Part of a small language model's weights: LayerNorm before each block, 128M tokens.
Each number is 128 + 24 x the weight over the matrix's rms, rounded and kept within 0 to 255. Layers, rows and columns count from 0. Numbers have three digits each.

# layer 11 attention query, 96x96, rms 0.118, rows 0-40, columns 0-95
195152136135113123147125161110138136109107110135102160141192094162131115142090076186132136103124182128145133138116087117100136083102139116137160110148162171125104108136163091096132119109072084115114103070169130132142095139144138150129163146175127121127146138101158142127124145142112133118
122110095165097124102087176133144147132124127071132111173147131128087108142123105152142129146152131156116102111098128146148166098146177155133122150154093122157069137070081170107076078096178119143176082112126159138144117140149143177125158154140110122089107136133116115083129131080073107143
155155183165120143127142100182129170156085153132126114131099138124122088143132122142150141136069103115110142083112121091176113148157107154179124090145136103109103128158144139119123120083109111072099112095152100136124098166113163116103155100172136111072144152064145122123105108141151144131
077152122152134142148095161105116146130129119094141088098110105138194120155103097111105107101083125138129109131147120180121128126125174088147141111125149090119121087172150141157149120140119129127142138131181107100165131115059130134165079154138097170135067138121151140109151101090145127114
147105116135126130138102118106130090165084170161133117162143134174141129157116111183084121131141129183147161126171136138154130136132134141121108117082111131129147111148143116095101148156131106114159114132107096159083135171052131126109095116151147117155093132136156142153138118116122088107
119157106166153102077138092104102133175151115135134140109068094137099168131120144125126132102139110119128086131087163140132114122160111152129151110070137141109150127135114117140089140186120161109096156129158109144142096182163157111155156096143126101143115172164135121134102156138142113139
134081141095095139125064117111183154111071134121175157125229104105148161125112152138150103104080103146132200154110119128155124116090130134110167126125146116113138121138140148122165080144169152127099061085121136069162144133137158126139142143147129115126123115097127123152155133168106080121
150106092162130137095117157100149109143089086185131106122143096125093136124166088130132173139118159098164147079133122150143107132159158121118155127131117156132196109084175140100160082143110115130087150131096094087141159124138116161107194106089131109128097077117141115165119146165102132148
151084099139085052098150141141138125135126131115141094127142131100121116144097137108088159166090117163143110189102143107143132118145092127131121117134150098138111144147155150146148126151120128187130172172169152130159185159135162097131130097150134150143094100110126126138119126136133128162
109126107113189090118153114145128091155135182142111102080102132117137100120125145142123097099144157135119147156134131104150068111111134095188124098126147166131126149117158117110211113128157131127155107131138149181175120130152127130153148127102122130095149138121078162109151138095107131122
132130170152138122114136154121133105122139129119117082150115091137134149130086083167087100109149119124152136170112140100145113098125169113131136087124138160126124126119127150099136093156123102097120139120138105111110102150136173184121134163120142146141138115140087138136075143122131137099
164186130121129119130113124144137158122094134113084164099118120164139105067155166179152137151127123138119115128170135097134123152089113150114100120100126094118110114133117121113095131107107101140124148142137164088161118127127112140106092145091107123052125104119115134127180128161134158114
132093123118167144076113076170124115083082130079131152129126105139137152110157136132129142138117093087158132143152173152096071130120108119126124112136112074154071176123117150111141144123150175120127128155152168143138111147142132127083133152135152088126122140102126130167099136118105135137
097135133119126157178137096151184091117124158168110107144128142165150131132117104138091035132141173120123156167126149146103096136144103163156123127097160100121056101103107152155105165130134126094147125167129118164087119155131090136155092144090117118087129089116147112082092164127086164113
151062131132189110128149072173082114115116125127099118148136127153170155131155165120136112112109165095171136129074101116151086136098098114123140127161141133121107120115119130103142109115150145113087129101137149195165127162150106118134131147148146127158177091130145112135155151136159123125
089107108138135179090074142157118131076110140207136092198142161165174107157157105122131158140088097106139085144091073096067150160200139123116094188155139139113121147147120148166082086123118163123132116114151103101122102150107093115151145134092135134053120085125119128079161109082126135085
161124128143108090158124099081114097156105119152087096122128205196169166132119137122123117150135069114130161160128176152110099112123166124079124148152146147113144143081148169158151109087134095103136087122125082102126140158143135136082127110143161076151129124168094140193132101117125143162
116083106130160086125121161121055137071134128126122136088151132121124189134111136124099142139168096111123179135135165100116119102178138123115117109155082096116145153141147142190110138082096103158118121070117137111169143155068107175101107141122114104145165137143136119167124114147091133083
104117126121122117142099150122126160089091088134145123161121119153115152067137090079108136175064126104148137131103151100124121123128095105099108111126106141115193200129132154108106106084141159154133172124118082099117101145103099164143139135121132117173146132131149150112115164150115181087
111162141175114129129167137150146134121108109092166061147088122171131075128089113146101111146166130130126111143109122184130140122149132116140128098152149070110150123172119108127101105095140107146078113103130117108120069102145146106161144149074143125144095116105104120190094147185144158125
102145145110195097148077126101109129163105177123133120119100133140082139141105152140113183097113173151109129160069151183116116147177101089094151081123134140112094110096136171145169120120106163163113121104146188128049138130113135152162177142149113132154139135100106131136125087113117108107
111127152176114184117078141122115133126149122150132158114106119123089119150140124128163147127071119109165137076147153169104181125131072103129146092143124148133141180066133139140110179100118158114058138133117127116168121128118130152120075163099129118106138113143158119130105113154136122128
106134063174138107104133106125129132136107142150133116150092102115111119166158118136173148167101106106075172115118177079118075083132116119138138125100124148108169129144147106095134115110189084131136107118164131191143141144107121127134108153088118121090161133108128124127145090135180133165
141123040135094117128091135110140132151168136097140056177102126159159128107113145130164115140153148147110118118106151170137131161136140164096208149105146128114147081110044134089168136099111119163123111081116106163132146178124116100142131175130098160140133107137136138069095168124143101069
055144155103117095158099094093108129078163154125133070119135104114130143092143140156124170129113147143100099148105128108148067097179142137100112117161138143119154164084129197099133081149122102149185149149111141112128131116143151152144156128135101118125137140164123105099110117130166169111
101150119129151108117137135130086134111043119125176178100097101188148166158128117125090125141166134097146161079163141115176151149127117075094117157101133122107108179123137115117146136113082101131111144100162146095101146139085132117126183151125108159145150109112144115150134136093135124060
182127121129130141129136119161140118162130120129141089108077068154131076093137142125122141108117156140128119160155126173166116144174115132093114157122120164121128125112151193128135101073116185142110096112111129112180147137098105084106105188110166125093149182106143143119152149140115109155
158134161116106107091163137181078128117122141133151101126110078117106122146166115139151119128125121135134156101136087160106128088123094158112110132149123143115133159103134104127121152087106106118115140056178145141108177101126095149136135174101160127126158127182117147177135148058152104163
110125112120165126164161137205092135144133156079123082158138157128119118117169106115158145127113112116122100184105104148098114123132108150178155128155111134127151107105114151136151167090119162078128128141129116148104075129125099118107092142122117156199134129101100098109094157160108128125
139121154080113157114122093123084159082167106145092107082151117157153128127131094109146107167176154126153116127142138081109194131140141138097088078097098104141114158157100143078130101110110127149108105095104178124120134118148145152162130097089151171116140135154129106140137124116217175122
121119135093142151119099141207111105159122088180132164120135124167104135140166115144102122121114143113134073108134130125094192142090125126089104112133068161132151130103156133083103082174112115130154106107111140099120111073106173115126129148124134140178135140144186133109208153192112091184
097097101095142135128072159095106125086084102119170162164104126103092149114162114122098124138152129092125075192147146094130152149125113133125156133121098142107131128135091046151157150170141166113110170174167134090154123185145125132114136139163177086104142186135130123101163093105088121155
155090131126147170125116165117096104149112091161150120119143126089118116160132124134135132135127134106182160107150157106131119122125099121152091167103128142108144108107160127155144108149109145120145158126133103112140191132110143106131145122158140116129099116128107139120149126142133083150
103131163107148100144096131111130129085171173115089135132162129137141121141109166123131117136131084147132082166130123133156131126136155096118135108183158114115130126137099108098128141102120099147139107095143125131139104136070129164109137159138097114170124126144124122126113097104127118048
130120118135129083157146140125137145125153110043102089111121108175104134123150143149149141124141127143114126130121127129123106121117116151144125173133116135091092131125146190126156133120154117126154156132141142139140133090149136092126095148112096114113116101132134105148149133122150116135
128092125128138140135128193132114086165108140129098166132126095096126147131164150114134113134121120127089113178124124115158142140085152109073166135119123128095149149134093086124169127156145094134131140139121109059126145087115127178113129118127120143135117126145135130149119131156080096108
116091134140145112123115137110104122119102099140158128123130131145101122170152111142116158121099158104142151105132128111114136135122124112128127107142106145119130105133152140125098144131137131090102134091153132118160110122124137138082136158139133121159175138123149143127144150130142151111
133128119123126095146140110130115105150135121146086081111119117079137134168104108136125125117137113123140125147141142130134134147062109101152117162111138115140109143116098110138143167122097129127092111124129185167113136118124099136130108145140180113128121138101137106125128103121137124129
161122156138106143112151129112092155109091091098148124153118071134112105116117121143135141126134116168112137107106185090151122126099149103161104104126117134109122112128139140142156122098129128091103144109124142123113101148130094159074145151134140092122183131128122115126114157117139133101
121078097101160167124111155084115133101133102168142123144138166140158077134112133145110119115133168132152113159121092120110116132128130139140145151096168137125138132130121123128117123124108119164136100101121104116129116146174141126127121100141161116111154130114132127137097155136119158132
131112138110143148139082086104140143103114141175113144145120118125128115162150157121089120098134108102167107131103111104166148114122136131108097118154116143136153153174118139140142147160137123092088130108113140138173137134150136101141136127154112144142138118123083146136133153108135141124
# layer 11 attention key, 96x96, rms 0.115, rows 0-39, columns 0-95
167197115086116112120118138128150152110096106127153134131134142159155099134092123146133155144133135102103125088126119127141187131116131148121155099144145111126091120138131114141133128105075131064122098104142119089118089074149073126108180125124092156117126186081137131139088149175106171124
108143098136116121118114096128182135147165141109150116114126141191062128130137113148169164183140087152111135146077166092105178081185139145135141084085126114139102112087077131140118148122106100136137151104130179150081114132144138156150171159130084103131139146117113149131108121137089069143
165159185138123158120132082117116136134128147107154156123113125143158087159120093142159164150083104160145127110118144072170155146132143153137100117165102112133107121180126129093112100095085114119128094126185118156119087174152070114138112119102148124143096129122124140064142143132134146139
067193159103122082129099121125108136139145121148088125078122096146112135123127087089103131104083091111102140107152096174164111114121148190109153142122149140150108136130127137154134143134168107136088120147150112138146118136063173136159158146116128104136182109083123122105157150134147120129
146117098139132140170126099133106112142110142130106120146148091107143117123116112128116146164107108143098121117157122126172140156118126165111140102102122116144141147159155098146117116154155135081146127155098106155109110158163136151117094115146091100095133123123167176109133167102124146114
109098118155144138143154219103096108183151126126109138119117147120133086124130112104150123114165168149147075108080161097148105131126139118156150188111123107106117108156129118115110100136130112131109140099107123112155112156138174110132129115116125110125114171153111066116141162165166154154
138090111106118149099114118141142139121054099135181168131157085117148152129127184100183144176137093134124208126136077097169164154105175130123129135119151138137153165138160160154104099132150114154134091149137179134101115123059124133124167114064120167156156162116113122161116065135111094093
100106136160121131060106174094179108141095093141181115131175137133097149129126108123138151136114168110113136107134105140186149151102147122128101087117105121111166122107139114120143116135116182146125172117097076120100140103143119155121178097130157094152019111147130186078123093151118111133
129126104101130102128111109132123147123107111141075151101140158110086085112119123107126126177105140142148103182120146071125083137067136107155083141117137131112146167134120122098114127140128138146139115224127146111117135158135129144112154123118092101110114080145145149124185133112151116129
141131118103155091147090113144161132159146122116159116143144116098092121129115174154117114103104093113107163161154135154109078124124091109197103107149146138069111121164163158150143133090129132129108086111096137173146169162115133125119075140116122139082100128133046139101092152128132156123
116162163095129126109111109147150108128130134109130111121139138175140133103114138118136083131154088136123091118146139111160131120133115162175121134089140101122116139119124094170152153132140112107142112116109110098156069141169104166120122147088095142131121126111110176091096176166121112087
149135139147133100132118164145127132132146162128158152151141113116155107145108107185110135134154141146151148138117090126124174140115121136126089156137172107129131096142108147145139163114110152140110113107164125109176163115093138087146129147135153126122128134117126077164136115097121118092
129085160128127140102146102171113144118144118100139139136147141116114128124116124138150131160122124124151106167106126143145145134156163078129101109162155118139117160178186124113129161104140142115171132183118153151135075176164140128100131159147169059138177142118115106150103092095084100109
144119123162133152166107122188136121129135141104077110136115153121149155142140138142120109102121153132132186092162116144113131156113093108129124118117175104132086116170129147125126202146152130149132100148097113180076126121195126142135072143115097159105146095066120084061064139092160095146
128107104103163145130146108170091156141152093124122143158134166137145172143112141118121132144093133107139088145136092092143117153127110061125141136168132140089111125156173155133107100117140140137121092119107135155095078179145098121094158123147148149167142100129114164122079121092093194099
093137109143117132076104084113090163084149099146102087161190151191142114102143118134091154153124132113123147113105078082133139133200085113085158116161128131154127148191097191104114103171096101181122161117149080125117099164160122133126164120134111132093117094145103148080132117106152088113
140065109146129080119112135117135118105152125116119093130075156190178168121108156122161157132182144174107151123125094171121122152109177191082100090164137120084137175103129114152118125126131127111138087127141123108133150171176137142103116104114137119116135087131110160148139160096109112113
093156185125105102107067093105100124108153149131129138080159150137095180106111173118141142105186105141113156142113138124148182170135118136110159080153104105159137160122124107127129108127174110092150094111118155090141111140115144149094125153129092081133127099175163166148119092119106160082
108147160098129112123134135150156124132097144147142122155162142151120135112145097090157078118094155106143134129091129095136155139156128164066114075162142100142163184109118126164147119148137105154156118107104125107134078088153104148131128143151118094163091116186145156114144101115163138086
127166123104137171118088129159143133119082147069104132125123148181156130135125077129133111169142102161154098117106099171106112145134123120123131107116145144141147178149144067100136114097154105154059100131142118117125093129124118146149157173068165126144123096157139133126125162151159100159
056149162113107146159102126111112130097109177099138152125153109132141165085101172131131134135103200154114141128153187147132106108152140103106112121099125112121073166110105153141095109091125167124078131104113174144144095148123114150099107156154077118130123158108079159112184147130156118149
138156175152137110125147125125087119136150108138135151068111136079139140116130125104112143146108153134152124083111110155133183108144143093121133113139090097154129145094141140149111124129110156157179129129125096154164085106160098141149150148103143110122143118189118188118106085124132087149
135126113140134091113131166120123124153150165121150079161191134127076122178106100120126158154089116112130165085117144127128145137106099175134104160125108104089111171138148151082116106101152118166174154150153116177162143142122114134122066113134129125151133123192070086143108124133073132151
109132044157108122137154152158129134191153152126108091123133074150143179121120109133161101155087156131115126096112143123131161149128147113113179182092148162103131095070072098064179152105115105154103101091129105127063100131117153146133135166136128186133178122146098136149172127093140164108
080135164136105075148124146102171109074173155125160106097132117159151137111113123160155102115086152131127123147122157120148087125139118138130116166132140130099132134090144145180149097135123109131116147101123166112118128119126165157142126114136106185131124125143106067117158118165130097105
162141149155153144125161099090096116102101106110137142118143083169112145136116106130120127094140142070116155135160094141163211126124148142105146159132155124108129139138165103122153096127115140148094130080133162097139167123087113144122140168162111063174147108117142073148159142091147152112
112104181121166094141141103142121142176137142113143102141091119162157073099158112130101154168138161118144163091081111102120133138116122106117153088130104161099162136123153160120132123101147161126114119142106118152118105192107117107131169187150183151068140117141127145098154078093122148112
116155146179131103140151108090079152138131147097146092137142137135102146119123145095104146134153089123129105107071103155105135078172111124117107132153118122134125131159175107127120121126115144114139136141093151133152095123118072139093142156088132152124110086115153193154130106094130175132
059143163133122135102140126154095109166146129105124080196136139133126138146137114139143131106147161163130065147176102112084100085088116076087144103161108166136143121136116163099166141093115100105131084151139115173118073134152117126147099171141128155173116154129119090148093124134155119129
136152133091148157133107078134117176041110142145137107139133147141143117104123140099124062144099088158119100136091162134122178148125108151144115136123102110131093088132142105143121136151151154160139115096088130101136089119146126123156139118112168157126135079145133161159132148117124134133
154087138118115155107130138164119140161112074161207154160144104151138107127152113142085149160122160134093065119122124140125134100127102138081109154129075120123177166095149167161104118160127170118131119113067091107172152110083156102138171123167101173147120139140187100141094154122125108155
131122110161146120134120134141116124141115075129129152141187125111112101074168150128107111154129102106148116148143151083119127123151112153100149115163086129138109175125109094137136161144157125153166185183095140071148113173152145117111129116130136068118115206120087126103104082123122133094
086115100128132136095102156122149133105105121147121144115097155108112131118135136106145092167126128153103150134131142109151133156142125130108123102087080165132142117122134169121151161161129107102117154146105142112152137092145152129119122123115095116136120147118111194095109132110108135117
118146145115117145181096113142125156124149125139131090145122119172155144118119141097135176140155106111122124108138086159096149128151136142134138093181129114134141151141154144149116100093124164089107125152119103114133104148081135131084097130135085111140129108105130182158111117159114115121
128125116146124141116159131125115109153166130158129108102124101107128123129106131162127130129135150109139142142101127131113097126114120104127107180167166101077126115131127141091139115121121138139134136140149143124169184160126134135157112156131158146160136158107125029150123136094136114142
117129114145121136150111139072114147122114130139138148176128160139130130151142124077124102141164124143112149115099121148137131140152101122114149111155102171130159152080144085160116153150168148100095100156092119125122085101126122104107132136134102100171120130124163184143125180143117100133
122141133137147151129134162136104114115104160132130149090112144131138136155155122101133151144096120120113109108132133124109148134186124124118155089129103150157147126122143119119078142127132116119156131127112101122119094122149114139103118152132133117124153123095125212115164164114103130145
152138096135136116111151130100144107168116147127124115106120113134144167129138115095132123120131119127123147122144130118159134120089129128158138142087102118130114083154124130120113123134124156140128101142104138101143133141188159131098103075145094173190140164147124088166133080151147139127
147136156137136098158156168117109090093126172111132173128109144117125154141129126116117153138150117154145153153150087113092122104172116147160143131141125132153112093154139106089104099107112107128137152113135129108122104104131102145088123140154125107154161128111110158169112170139141113137
090152102126122183093105123140100158123133130079134148148110145113129105096156143168139112117120087107089147153146101146135128149117127127172141134080122156136149153137108076148130129114151144132111149158133129146055176117159148135121140138149117108117124121119115141099124159115143126141
# layer 11 attention value, 96x96, rms 0.0968, rows 0-31, columns 0-95
126108123115169159102158126147149108088153127173089153135120122159112126126091167184107160074153118110186165147087143098127124135144178136120117157141089148110113120145104131110140115141118124133092132128175134163154108139115137113159121119122153140171133132138143100136117128113105121165
142129116149099112120154129143131122105132130176136166127169138138117149094102137130106146102132122122159132139108149097071129165166102146100116090101136129104152118110135133082152135147137107140151109144123139164155131106113145111139135161084133139114120152128119124097092135101088127119
116153118113103103119176107151175125144114159158095118106140132137076129101101177151130127118125081101148149108149166118116141102121135110124147131141114205127150129159088159105129117146150154085146133122116159170110121122110142146091145088144130152149090119089140129100169138149136128175
112133149152063144108078139156113152132168124150120134146153108125096137175132131148132127152158154112099131130167124170142151143127137104125141138158140155124113138151097147136109096121138119164138155129142155113120166112144136113095127128120162108144112132101104136156112135122076126149
142148120144118108124096120113111159132103139120185124110128130145134134087155104098126120107102127166114110086113122133123149111140078174153141107131154097128107123129143140146156106140112070166149149139093117115113141150138137143125100144094131135117125175125105142149131111144121112120
118116178121111117103061122118126129140129133096176149096110134117139122085151136139130133174064132124090159128120116130103117177077117123155114144063154081116087150145139112094106122138139126125117121133139139152135141098146121126108141137108144163094131140109105078174152120081144146174
119136149111116160146142151138117156089117103135139146140123136116121150131106092134168111125131094143060080154124121100140135179135130180155105143105147140148080160125114115151063078125138155141140085131133123141157140119136108127117091136104148105149129095193110154139144139147117102118
153118140161164128131149125114108113114140140120122171135107123157121131135123170131106135116117147158130134146147095134177132151055136137133142156099141077095152099155086106109159121109109198125150116110102139110128121114158109123148105109075124148093116120130139101120149088095110155190
126136108155112128138115127138134130122160121107215091109115116106111084123154168101119122140101112116093127122167086138182104126123097140159154163141135075081117102119119112103138107124131175142109127119108123106133168144147105138133141114150137109135089149100101100153110134146162123170
131152118091085136135061098096133138157148123106095160142096152168131108118129127097164175101149121129166142106130094133104105159181111120101115093181106169195146102142131144104147122128118144118149176118103109196089142127164104142116209148125145121111091116137158144161129101090164090153
129142119141115139129103140112129146134134108097109127111173126117127123069175104078152108157153186143123150071147144127169137134102121130120096140109132102136124110126135110117133124121119139133144139140105121124081095120124126141115118160094120126091112143123143177162169087105151127129
146137144124097175106095121167110107101138120154135062152149162107157156116117138118131124186120139170151111118106122142147155100139134086103156112153123177168105140154153092090170129163152121091128141058110097122156106109139138148161080092177129133128095117098094152178157131118159114139
154131100129100130097119115124122116111111119151126144108115158134125152172129111129131124153125139128123161133131158125165111141167069118130148112126107122124087120178150097084132076126101076156137166131115144113135105079134079116111131162160135150116150115150139142079121167137108124124
105127099114133090115109166140128124157156137120107136099128124090138130122085125163086129203118107122088148148123154095103144130128171143140110156113132124129147135115118160131081139090126166137151131170161138127144122100103149125134148122102159105152153146088110101103111152107115150126
110126104134098161148126155157127110166113071102116113092110128123143139104142122113174117138087140171070145148143142125126094120179116151182157131132121116097106125136142114159136124092109111134149150115101127099151115112169136156115116158104138133123135145140109117174123115116135159132
120125127138146069143109142134154127121128133148093103147111145112149161145126112139107119137106130096115150134118127144103162057146109158155095110131155144156084162168086151128106123145139122113128155116094139133122113137120076129105164145126123090139103136136123106160139080119119130142
131122160145131143143071093148155120143127130150099171140077116112151149163132160106156124152108119136147100107117127146120142091170108135131127125148132135102187125134106136159145121131096152138138092131093129118141140135161103123129130159154113102102142137137183127130075152079171121115
161122139134154098108108096105127146153130131112117066161161076155105131184109152127114111140093100069101141132071149133087123163152133155143133138128139140130159149123097117158119136179105139131140150140136140140123118159131110090083089113158138143158162163110162124136089148096138145119
152122206119118118117126140080116166136088140143151110121104154125145188116136090165065062159107172096114120086134135107134126128077116098100148119128121138140100139122105171119093103153143095096135117156129105127109138131136129121130116144160123154095104117145151090137063093085112129137
150149104153132143124127123140115118100057161107124157102157143136130138141150139106119130115134155152114155137155109111125096127196106112148125119149113131122161133135121090107113104094183105142155086162110151138145130121115148155139133113117125106133108144121130157110112124163087153095
131146146178117141134105158132129129119100083147130115122131138125154136082138163120089134148129108154109142124158161170070122131106132142150153176070113122113094142131152124113090141107137154155099091122130085121114095089124098132078138154110139167122073086141132122123157134176118127093
133069160136107147132124166146095140078135146127130125149164135136140133122151102082089096138141168131151145110099145113113122143156155116079120113131118159210119112106139108119131160152172113115135115095165112155162083091104143108131142148136132113098153120151113150140131130059111162126
160162123122085091156163167120138128150111115100118153142141138143109123109113140133156117121138124154110133126120144107122111150097138135130133174121108065101120138098128151159122102082126169133164120123104134125152083108140145141105104140134121149117139115150162109157167124115129155101
104137126078161144111098152072108145123144123093097109152164134141120149157164086139137163182138094172148123109142108121145108128114103175115107131148105149177081127103133134079146150137107116140104100140158145091128129106154074147122148098105137119133143096110137160095097155145091124115
139126110152119161129134118103103099128172168134099118133171140141121128103122158139102130108113097097155122174147131108104122158117088127110113170112109115102203132089084145169176065140102176147119145147095139134145134086087127126154120143094159120123145135120107131140138174116082125084
137144116153136139121138147109098145146115108098131124115159115130122117106145181105192114131123147119152104157140083161125110119099126113108104141110142106088135155118105107135186126114159130111128139115113152156120171122123146129120110101163112125114124126148180100139069117157130134088
133115135123099152105125127143140133147113144097134139123095090102131148142144120171105136172114135131128087127094090139057104123163162133135126107119136158116094127138134123102122149137152183113154090148146134100161127160103118133145169114108145118113070150100159137122105080105167137146
129118128120107140133119120137118114127152106136155105144109145143137125149089122137103110160108133157101113170114120138076129133157153120121120100140115185129159109161134122192137143104134091104162122117139074137147104121116106117113123098190120134131148139139120156102123110114110106090
096135086133191107123173134149134149093131139127090123142100129086075132108157120141081146143129126120095155114120110137166137095136096131098130117128100161164186109143081129147164154131126131123124129092126121122152141123108102138142121141136102101112162112171119104140055122092117146102
134072143096174084135149141154131127138083119114105138133133111172096137114145132140119109130129173119105118111126117122162096108151118154186089139127136105113142111144143112098083154113136132104149165113141120094127129136085124128130106151124125131088152155161106093103151090124107117169
161134165106142174155113132104166155084155134146148111145101140120135120139139099157082173143120124109067110123071154104141090175115086126125156120093118074112128129129150133117141128126129156075137119113127119064210108110176143139119122136100118153080136115158112138151159098135152120118
151151073155131084118138156137103142155151094105145134102120135118160132082139155101120115051113147179122153097102129136147132094109148156144107119144100104117110122156123162127117128104150120152179095147143120106095128129124177127141129177106136142109097144097151136120160160116147134156
# layer 11 attention output (transposed), 96x96, rms 0.0888, rows 0-31, columns 0-95
172138157110120105137119102129127183121128149118160169119142113111117125180131093071132086137129155086139136074116119149148131105148119108113149076171104102178140159097129153107159125111143110173125120115143115134150108142115155061080125142126107118098141109143115187150130142158119123102
131110121136156160128114115140147122126127147081139128150148116116168131151137115122142139111167117124117144129099117125121133089088162104144112145106128128136136141119086159135158104100129147162119126076157127128139121176118143082105113128158127122100124145110156120120123115136131119127
136155116114147147190120098100141160116160117141134169121143082122127142147166110094143127102119126173114134100107075167100101164122128154132117151147144083118155113123074100146140122094128147118134159119149110131115102138103104052166119137074135157118131137134106142112088131183142147130
131105134107163111171158159097145110108135150104132149127131154082121138138099119132126146143136145106131132113158101111107109124136121124135141152117109142134142140103108080126159162105088092123123083116120130143121114134125101163099147138130103152102123135176159162111152134121131123174
100106117137125140103123138114111102130150119120100111152154130128174112111101136145141157085125121110108107143132158120103111116112173120141128163108145150123155108143149135130115093115155157121160088142097139088133160117118125205136094108119155162157125137120141103114149113133154124130
143069077113140132089144125152142100169138098118144084153141161091159094127143118095118145116160134124118141158133147129136144113174154179139096085139117138104101159091092109175111144156138146154123088136093087100140110125163139131124100132122137119100124102193145238114124139122078107126
136102156165129099118173167134107092152160111092116088113138113127145107110083145112141107168162128173154125119119137103128146070119112102164173134139071076141136119080113144136157139122116108124110149127116129131114130102149125225136145126163166157106110130119126106145119151151116145110
113128110081134131145150088142132097150148137142137139135107116125146129156126107101162089126126107129123113157116163146136116153192152150093127070117103140153110139127152151094101140134148114162100148157117079125136097121153109131094127095141127135132116145116101207137125159119118110157
121133144068157126128116132097132090169108107150071127139118172123139139144103119096131156093124112123128135176140187119100110121157151148104142083124123142120124125148144112145131122126155121110149128157138110122104098115138124095123137128093137147130115164161122211083171131129074152132
094133112127178122144137146158118122120123107147126160118120107136119152157138130194118102124106112145096187150123119113102134086106129138123116200100133110071127174115128119114143143087117115133145112130155119129170145096112149105163100136112121092122176129168110016130135138146152106148
105083108146132131112114141151124103136130155153125096154094132109111137117131148200125129114100127154089121135112166115125109146143108155145138151129150150101127109163134147145065157103142135114133129154140093101134134138138118169131126107125097120143123159154106038095119150136161123150
132173108087153098123150112107154178136147126128167117128159147124086102149121130144103145077153114098129107099134097089109089110143106149143112128122139132078137126130125124178121114155105161098097127150144179130141172147139117116103140151143130143172158168136115019127104109142136138130
115100138099125097104119135150173082140163140157104144129168117105123130116121115125139137115134148106117129168111094144117111108088123107114125190109141135155120122101121129130141113148123148125123129121082116148112154157130168165112124162136104099094153166123143066138143148137133150164
151107113158108138141162124084136145114124123110145116148139171101131129153151130122162154131153132151124131126182121140155138125123109100135120083135109107144109120098114110143143150144153108116119110100124115114115083136155077095128123160149115103039116101159150205141130117127092141138
116093115120137096103146149121142076155167122167157108144140152152128123105111121154133146116128106142144124140156144142216136112087126127104087164108122147176125107126151136131124097144162114095124091145112130101107087102154098105106125117112147137135140174138141129116149154141109139103
129119137120076146147136149104123151134163137133148139131139152096123129128134138094142160131176133122171127128120096113132108144097125102117123164120115111108100139108155127131155156113104151127144100143125129125138113087139120150149086129115093144142148117153100147135118131137136076103
189157131139133139132116108143132160083119147119130126108118155161127164112121112133120149134165092112102143186096115107159091104127138113078132157122122150140160136106150114108097128118137094128148109099121129141135119122141155127150141115134132092139145167102080094149136134114122098163
140161099124105132124100127128203161119099158124156146135146155100112136102103100113103139134151139134113148085147133142150124130118143154124164117162085142099136127142124133099144163117111109125156096097089150113134156144098150161161122114113131124113122076081105134133151158130100093140
132109100149144128121135131177125190089172138092138129112141165145118093096161110099160166127154096102098120137123112139073132115125138151152133077097178143127097131084080122153135157120103152131129124126092112190129153107127147188106104091135107100188124090140136187102125165115101142138
096111137128148155136155125120130151101147129141109108144143089151138090120124132129141148141092156168143117170086185139151143145088119112090129181147173125143144086141110140126144110130132129122125152119124117100096146129127105100151130134139118132128111162100126060074166103129138129143
141077113133135136106097193122117048145147155114129120131130146074112108164142122131132120126142143119152133120114109107173121138108084161128136089133161102179098115136074108158142131147128145144121162167134143156084127112185094187129118095094149105106138166126121165134104108148105137148
138135127142117141099134148147140177113120137148147098117123127115091102148124117172128115151148130138137130093120126109121143113114108132157098137155131120070108118151098157146107165112107106166089115128157133136132174169131134169122130120174104121150152125124178006103141140102123075109
128105130141143135132129146152136091132124125142144136138132118128144120146110136116141106139130107176162141146148121126160191133105100110141112090138125131165132109095122127112105124155173112124114135129093088122114098113118095174085110111121144084142116140113121188131077144171128130150
106124122145101110106135094130126078086086117102117175101095139156124110112118153146114104167095148140112113123109152138130124176113106140138158154119131105082133128172111140160113126145101122149114155138118142131138156143149121205128120136125119135094174101156111035160179144140115132155
169126185128130160159125113145157140123107158122141136139111114045169119131083106136124137120141091160118113141086117133130168109131112122100161085103130153116075131145144136094171102115172124159079096120122121116108099135121113127113133149145162117110127127103113202130127149154122148143
117131128132164149149106106143129123101119133168126145134101121150159104108134118106087119153120089140141129126103120105141169125150114164110135115139132161141135098169153139164121115138113117103138150134107107121126098122124128136113125138123119104173087167095095238134153103135125109118
159129069135145138137130110092140124090127124079137109124148169144140122122133127152119115136093108109159147127154173137161096155095158116132120102145128112089148150105106163160130144111117131118140133105173127164137149070159127057149093139131106133108149118155113095133130125122105096146
142123128149127105142144161109146137109127109143148148118170132129109120130132081156154115105163101146141131110145109107179117122106122115138087141103116095110136114135123112109151138154094120093129129124140192152148183118089136110142115150158143118138120136077151073131106118092149159131
129141163109099143138099137106137221094110124144136114069137100175105095130124123131160129136177116137128117098092126097098158152113172137102121140091118093124146136185163142138107115116134118131122160130158136110132094143143093122159123107118089110115155135122120143127166201138134089134
115115102107082102106144148150148151159145125123107103126099127142117139105159093098161142165107142142119126115136174135130129140078140128116146109121093136162123120129140160118090119117163113116101133160125109104149129116129129089112118135136114159135112141152153216129135162139151076129
110083109114117077071119107168150151150094117096153043120135112130133133140092158098137133118127118137141137145123171104138151152110168152150120094103123148110158162135133121128153083161158144173106144147148117153151137115138126148125110082135128167122140111113114071151084158143100169190
131125115131153169125094133118108117167146132162120116167156123134129091170131106164175137111114123147119116143183149139149090120146140100157134133141144116174144118109128110132107106104152117105134147168118101089133083114131111128088115082105135115142138124139162101130132063134149111107